config = dict(
    num_hidden_layers=16,
    hidden_size=128,
    num_attention_heads=4,
    num_key_value_heads=2,
    head_dim=32,
    intermediate_size=512,
    vocab_size=2009,
    hidden_act='squared_relu',
    norm='rmsnorm',
    norm_place='pre',
    norm_eps=1e-06,
    positions='rope',
    rope_theta=1020.0,
    rope_fraction=0.5,
    qk_norm=True,
    attn_scale=0.384,
    bias='none',
    tie_word_embeddings=False,
    parallel_block=False,
    extras=['local attention windows', 'shifted keys', 'gated attention', 'capped logits'],
    init='uniform',
    init_std_qkv=0.0564,
    init_std_o=0.0,
    init_std_up=0.0564,
    init_std_down=0.0,
    optimizer='adam_atan2',
    learning_rate=0.0031,
    beta1=0.9,
    beta2=0.95,
    weight_decay=0.039,
    lr_head=0.005,
    warmup_steps=471,
    schedule='wsd',
    decay_fraction=0.823,
    decay_shape='linear',
    final_lr_fraction=0.0,
    batch_tokens=[8192, 16384],
    max_seq_len=2048,
    doc_mask=True,
    train_tokens=88400000,
    max_steps=7522,
    dataset='wikipedia_en',
)
Each number is 500 + 50 x the weight over the matrix's rms, rounded and kept within 0 to 999. Layers, rows and columns count from 0. Numbers have three digits each.

# down: layer 13 MLP down (transposed), 512x128, rms 0.236, rows 214-238, columns 0-127
# up: layer 13 MLP up, 512x128, rms 0.217, rows 215-238, columns 0-127
down214:471499526597418504566472460533436490471437469500432510425555445495511552420423493552526501462448483519517498466519521473506486485561490523530533534484525463478481542527511484481584534461511470503479429427505512604544519498427449417430477549489459514507515417460508410481486524487540446546503480595527491470547519524492459530511472498548490526466499512494467486549529484514438468541509
up215:515503521513510504489486488506516517496492511490488478485492479539499492485491482479510501484493502487478512506488491499484489484502509491509487494504490481504507474505499488501514508483523491501500510514483494480519501496500507491510521507485490501499480496492500514485509515498513501477507493504513518516480516492495514509511498500520494500513488495512506488493500486510496480502489
down215:501510493508497498482492515480506504497493503517491495499498501495497498501503500509484502490517496501489496499490511496502501502507500488492500491511507484508512497518507496489507493488507489488493505488502501506499497495506501490502503500505488501506500496501505489486505495503479503493503499499497497519504512501492505489488500501492504509493503513491504499498498493481508505493492
up216:601456574490409610437464545403396455534486475454539474466461328503444386494564434440532494498431506483456511525457456465480452506568501496429459435541473535565404481565408549429509484432514489471537524617480445549543448449449523410483534448484489441492460474446485480372415403514441554466533485450488561594556486559412534572536516530528491535569563528562517501484555499477518462550372
down216:519539562460534483601505472543543471528548496507505513559582523398456555423514423499525507532450436485516584566452489580410494491552530466620450545507488411521521461448514528494554431536555479419489463590497540495451538566532492511490509491569444537512540521531464488429512483475541500429494558604444426475439548558485534500464458503463473482458499569491617481542420496545550518510485
up217:563579463517534517422417532591491467470547505463491442483438447498461557389485499424446540453489536492452541582484460551458456513419471424484459491404556468592530506396514555590568479490464550462491456551584459495531451430525529474526493514356528462484410494531554436552491469548553548529538520517553351419413456580477455528491507518503404443502473535559508513473509522535557559554537
down217:416527508563550539544539525537397434539541566531525549512530441399459440499516407464555382486469498538440540538451515485482421546483456437495478475538548491484452521472438499540437492572501470485458594521516493523469481443478564423521518501527530539439603462540497499443520497434508543487503412537434566471446532469522571522464492443551483506468526421499429549535469481422485495447487
up218:615469533550554514491517573501591675442555508463546513578505474607558388440496504469505426528457531468498533393503462437482463444477501438549409487474465508483534525526486526574454464513527405493520524437468465465461607446386437400532513458392545469516477501476360502512394588542515550443434415460557489491428484522475507462507489440540489446405444464490439493524506455583488463539531
down218:497439444484531478533603544482500482517431486571494587519520516462527570478438563458519559482505488482571474417556531511473541530490496420497443463446560469411467536445519494506539474543542506423529464473471492515486514446505532449626529424400514447521381495515488523509495557420532484518417474410495521493508537550515449451422483439522525497465393496466521569479525520471484491551517
up219:477410559477636534463487441490488464515500477436549449429499515579490468479464497519467483480450442458514564533509455491463490426556462515509543493552437503493498526412523469606491544509457491483530446525407489523458556490517586567632492519389520561538431416452481496472524577449528426534459481472643580520430464562478609507441449476595452511532492574499476454550490537521482538469468
down219:471519495574530577573444530440508561494485516552460548467463484492469513592436613449458533561454524518476460502575504507498489487471502618476496423437442532502534456554525489427549507558562449506476576572499494446521550518480459497531474497516496539473485533456509489535444482443551538522401479449480453477449512400433425459538531501412465451533483511486509411450511461507541446502479
up220:506504496572437527511415437421548591542449535528482530427511521519472407486505506514418505430441456612416500552488477486465437305531433512476443426553493486515437509477430494484579561475550548558584586603551466364531501501438635468469507494480526535517486525563488457526578490485459518493609489506520584649456534535566498557530513491515546448477469411488475399467464506526565497469432
down220:548489535512525537488491387511598454452516537548458399411510467416425485496487460455564441532421411541464564422387439577421499452443432544416610494487493463536482577554408606513499538487522489499473485464460525482518493512535520568412486525533585400520546457480532405583477498467488527577550454484480432562509517420549504490498470538475487567480540491518549616481499401491475453562633
up221:494601499481562477441511485414400586489490522550443505525508406523457507529514462525435506476552458564457442472443562462417505527559379422491472500525486548459510459429553470477529460422563530404501519514528532481485536426538543487568523440442423494533474514501365538444449489430473526428513542502549509548445527515433483450545468479518536482460477535566465446446527508488471454459498
down221:394400461425505437492460535497502575561424457511490505516467451518534493523562509588505474477541444461529513480504482556480492477551486504403457544512429532528504538522498462410556515503471543506475527468457542502488542508567481485527595491538516425458503489545492533434425492481424425480446486551518493432562423534513474546455465475538515484494477498422500561482503516466494512444435
up222:511445484538478428521533471466498537483451556506562557501520484531480446472476479492383465429577531509437421488474505529468462455510519475506428539470552581559509474541595532477499405473504420503469435465442425552491486510490498448508474516419535494520509420475419483540550650544541478480518529542534542490484485482513532444520468476501520433482553458492557462380568552541502392466514
down222:492428531517517469484488539495575504571495540525531404541417437463490522537455612488443555504468517494506478498488517502519518516471495539526530471534418538485569512489497410525365629482475554552445425523442524500493454555487559476488558482542522593480449470446504489511511465575483474610462522510520529461560515510502437499456483503505475476433460473525454517552463516489522563543515
up223:439480531557499525556550538481551582514469605426512518603425518441547358440507447439593490491574534495351435545459478401505526418521382336457513471559433526470503484429586407462517584486508438431519409485482480439508544591458467454454557527498474634573543436507464600466356520402436464455505524587498513498493572545529591476489525504500443470447460393483485482415582475518539407444475
down223:523496478557495491492490530592573408488545433434541464525420567538442602534465558543482403452419537418488536441521505450570595483571458580446552467443570515567536511549500535451554511477527567536490457516534430432459506507587479580516560515528498481477545491598536532436477467484425525470542593443461519519528537527544517609495468527496454512553419472550523479507475531487500555564484
up224:452513501488432539458493478537527531572482537460453513516517587489386473482485566431537479478487582496538520558523550498479453413462478451545457465462523458554491478548577491412511478486462449463550465415562487417471513394475557461500483386421493466519442451489454473459511567544529496496517521464501500515522488522499489571502454513468509455486532517589498540475558557483564440558522
down224:510527504464485401565563503492500480499491516463505517528478509502511558519531566537463482477503479501418486479598471540512472522509594522477510463474531505544509475492484539561446446511485490539481573518489441485462528529522539454471540518496517558500573462573504426536517452454505502543523548451541497539547533458543453542524451465485538523536520531513560487488527587529557583499497
up225:586514511475456544551521500523448555442534531449381507567483430520465463505510450466572517555461443525478439553466463545480456559503581452541495546494567505557470440548454525461449493522525459457561464561468551422523503485409447396552500514468478546569476556569552542483414542522466519481512541571510521587490450407518545532478507528575522376533440492522473564459596492534506546485503
down225:469543472494550476535504451493528433520501508509517475453529514494534499482522435535503490500423585525489598476479504470469509452458485456515513560479547440488472487431551490525474472530512506422469473438543518496545416450544519493529502526504413489506474489430516526510474463470592495459425571489598471451507584504407475474455458523503497507541493528501463504468407498470506422491541
up226:516599492511458487489548402486456600568495614478522546560444561530576508558497548474414593528520558531513416549459529593409482444470558439621494566485487455527431390532492476604469534475515515419476411422454425503419522498495509517549544438470483563538553384500475457444547507519482479453484533452555426480505413525391495480500497515524418457457518548471479471438455473524513505524444
down226:407486483471483511502411472421524517468564532520445545528494445496489459506477563544486491540600526438538606427557467493473483475539516511471464445471525575545499409485540573559544548427584502478415498513466495462436495456587531537550557473511486452471478460506435491503478561560551475477527469561537533453465504533600484509472542570461449525498495433532440473428496495533472455505499
up227:503520498537504546480417504531507466499475615512522470453443523482480541397448480462515569524541575445476530509493514489500518548550555486519489507480572458555527492505431485512520468496457375502532517523515490530571426435513512499587531466545532603551456541497571516456575585457471496397509445511554486552501503546513522453466456523406479566487551487524534477506531422441595401476494
down227:491463450590530494517437502507425495532521501497511529546524420451504518342466438505561485613529473498504488551426509502417440583391518477549545534446505492500498500499509511522530508458495459500550433473482464476468508523487528457511502554519574573463515467461489493525469497424479516416465470480447467470593479523481432457489506521428517481469563483489504512482523475418561501459497
up228:541545444494476513461563400531519433648464531516489473541528515555453497486488515488511567548492430462478497485504443473530443420462489446477516492485518530462475431533441482518518503516505505583474562438452474512479417425484568471516579570540572493458476476412531518352455523597450506480566401435528490487489494471588611613538527518554526475538544492483483561432468468513503392561466
down228:553499515425490502540524405442402576472508494470463507471497506515406508499479504488460466500436497435516478461534502584441522515534564531443468480592484504584453526482589511562485523486511546485442437540473472496496528547528447542480530544561471439478550488533447437540521443511557589523479508566500479570573534484500510489537526508530504546451446528538570539500433585433445437482457
up229:420448548507548598486439504590441509443536547509507577459543528440422562459406478494453387494484572452554571516425454492403512506484495458543494579459533581364549563509449564529535544475533464493419493448439476422469531567523542568616519512456411456528428504484546440492465540542480564531569587488560513501492522649537525464572423498478518486482487553548536458515531452536459505493541
down229:429461518523555419481560382526511457547538586392464568504501560485450520486432511458484421498509515484580504525469523499495510473498440556525457539460510428467405440514506524535513449569555436478487493535488435450480504455449440542560538539532382495503547524506540477479521549443596544540494546498444489497479487512555506494496446416569552566463530469540504595545516446453539495475556
up230:609568559485496449428407532584493482555463502538493410470539508524485533482480484378475508394532505525492528540492482480479466510556536516530486540433529496518577489517431451488500506459558378445595500481544466449498475387539522509592564490547453466523475484488479501465587445557429468381561462512569570477573577400496523489458523453528539558602517561478454474474448467524480476575380
down230:413458488592441455516531570477510525474508485523485452479463513494482602553577524516509417460478501446418401504511499442539521564527557570534476414467461512518461555524560528456493556519488432498547505523502512521519518526529480499475541470503443450547427480531458532505534597576480434504641498468491548502434540435511530445474485565495446539455530502484510482445455500477545451520489
up231:478436528599476411564433473462452559437555591461536520527540475485574496429558558539479482492534525496554507587386427518436510443551524467612500574500424548482510489392540421520599642457511517428452530478440466538520533512509574539569502449554550538489426446524549456533444452495545504499442496453506489469422611584514495547504515643556532567487539384509462452492571519688569531449473
down231:562532481455446475482436430536470540503524509499473451484561507557547501532462433490351441573382501492490381502502437490497527586540468495515449509483538486505544494516470537503547489534449466438483451449486411509548513511429467586469460483513550511496454449545527447465499415547434534524538540438401554527453600509492515426490564568561567624536406482504474484475466538529435505439508
up232:481501501536469498509456464466510496590531479492511448533491544536538487398514499431545475525527455488451474449483526507522421454552523424565491454474587443613523511545525486483526442484529469531490431490470438539490509435494486458510484418528474475578486525484539524537473506549563491504496536439496447469506460490489554476552544621454494523499455574550495397409443506560449504435524
down232:508527552473520505560534497545500555532506496440519485589450422480540464507493571499523535493487501524510465556485543426485468489455530427478486438470455503494573551523489490529504504520547506465572532533486500460505505463468479465509453528454462453538493541479512503494495500517460492505516468615517575532477459517426537473464463481484501537434532489485467524469548544479499471561504
up233:464595513544511576541509520447445531485554505440526457500448460490410601499436433428447430448510553465499379460469394582436451421472459438417498511576473422586440529477526501568589462391457420515519467514417487468511528482528494419497518516429522512540539571572450545561499396516558580495443526528526555423449422464453517545562494563521486484454547514597383486569497546438428431522534
down233:551516470581520382485459491530474557497414444557524489511560488472531483459545554443547514579552529514480477453456533463489504372501515435524539522431583468567540544498547556587574494550464427488510490474544525495560413591510454458493556571546417506519538532465514445568582492521487510541491413490474485491462533552466499557515630430575539542560517467508535479508476428522479523476575
up234:518493537486534502555531479490490471484523506463518458444485534523418506467451572355488588425590567460505517540474466463444436475372506468452457446550477488531480461541474473431415512512503394543473426444439529468578557511499549540636483515456516599628497476486504597495537571489558516499487519493574523447409442560424511513556528476494517484456496540461474494477539508553462527537452
down234:558482502539448494504460584487439498493579512465542500536521478499464553596528492441516459467484551535509498473484505524533477558595461476488460498436548499569484482543498550460519515542528434491460514453547520504483517467524497488432400502454547494520534497441509582452430542561539522538587490492572527460511508480528390536568524485457528557487535604479542474527605386493469515549428
up235:568448587517485514432516488473571496551461480463548411481408423518449476482513468565575425461495432482538464474468576519474458509458613470455523497517480447630478476562507550507562484515558559507490538521485478586580481412422572528444481465540482507438523541462568440483429487541457540494516568540555494480513543489465532564484582489531544482536490448646508414525454467469541504526484
down235:494512489536478492407483576478519456500452439465428565496479446537502522536536501451519403500440533534505484527571495514508516490481414477450483361504473468489495502581551449461477449463523485536535466462475482498466518529426511562416563523466535531526533524474483471414453548493521595525524521519508421473555474489408465437509504458483496523484516418517533584503427460498513529487416
up236:426523486519485529414531563484487463572484447515429588452497472591431458386460419485442435429530470551593580546461617489478539444513502502480498499468490527488479566479497550572463537549597466564505466521480456492563524491459519474496568520410526401520492592494502466364498500593429534533514577579661461543447540581500513535582404483446425463436538502559606541526557472608480468511503
down236:446542447473469427472559506488496440502462544506498490532486514422510533546561452467447518482440575484541524552475421553488442436555554485470577511539556496547452471480556515536514477471403455427507509476513460475491428536459599449465517488390426467482484457540500547461542469533480558477422472463454553547479573489667531473473486467486520520477494559495481525462458618527412593502582
up237:413553579508494433465507397539545511561510517531474478337483538558533493487495558494478454452465604512523579564466499563446484513514550426450503612509543526574484511526567506463515525545469594485523480449530446523492506455443560466661501580548496498577514476480531501419443595439492560441454498467527543577487523522451497561509551508521578595569488499461483433482521514599587547489351
down237:604523461454555536467475525508500494530557422601518479508483454491513509509521517553445555469383431581489552631632528451445481484509412479513409530539513481481544521557470488472452501465505451488525495494487530501516451494545493509554533509432469579560471474533484481487447549499487467519539533487430482442524496550468410457520537544451482495509398514460489430416506470458445477464587
up238:472547546555469433516393510501584604441439451487488526415538423495540490379470534510505415582453479539541493457433477495499519459442503510479484444475464513439507500423495426468442521447604559471475502557369471524522453433530476538502452428502500503438493541573561552483467519399570553511514548501582539503473460549471477589488597498510423516594456512441521441417452511528518555501472
down238:506469456602517486462572583571433522507530486461498531567520488454581443516541477485491465456538479469464522517543498426630532418524409457475449464487531508463547484515444490524524531420515464568550525484507501437472526506479476529394523541512473496410494502545514606493568458472512437459557511440499481465489486461543412507452525511503503529451477580538497526479461510481495503436588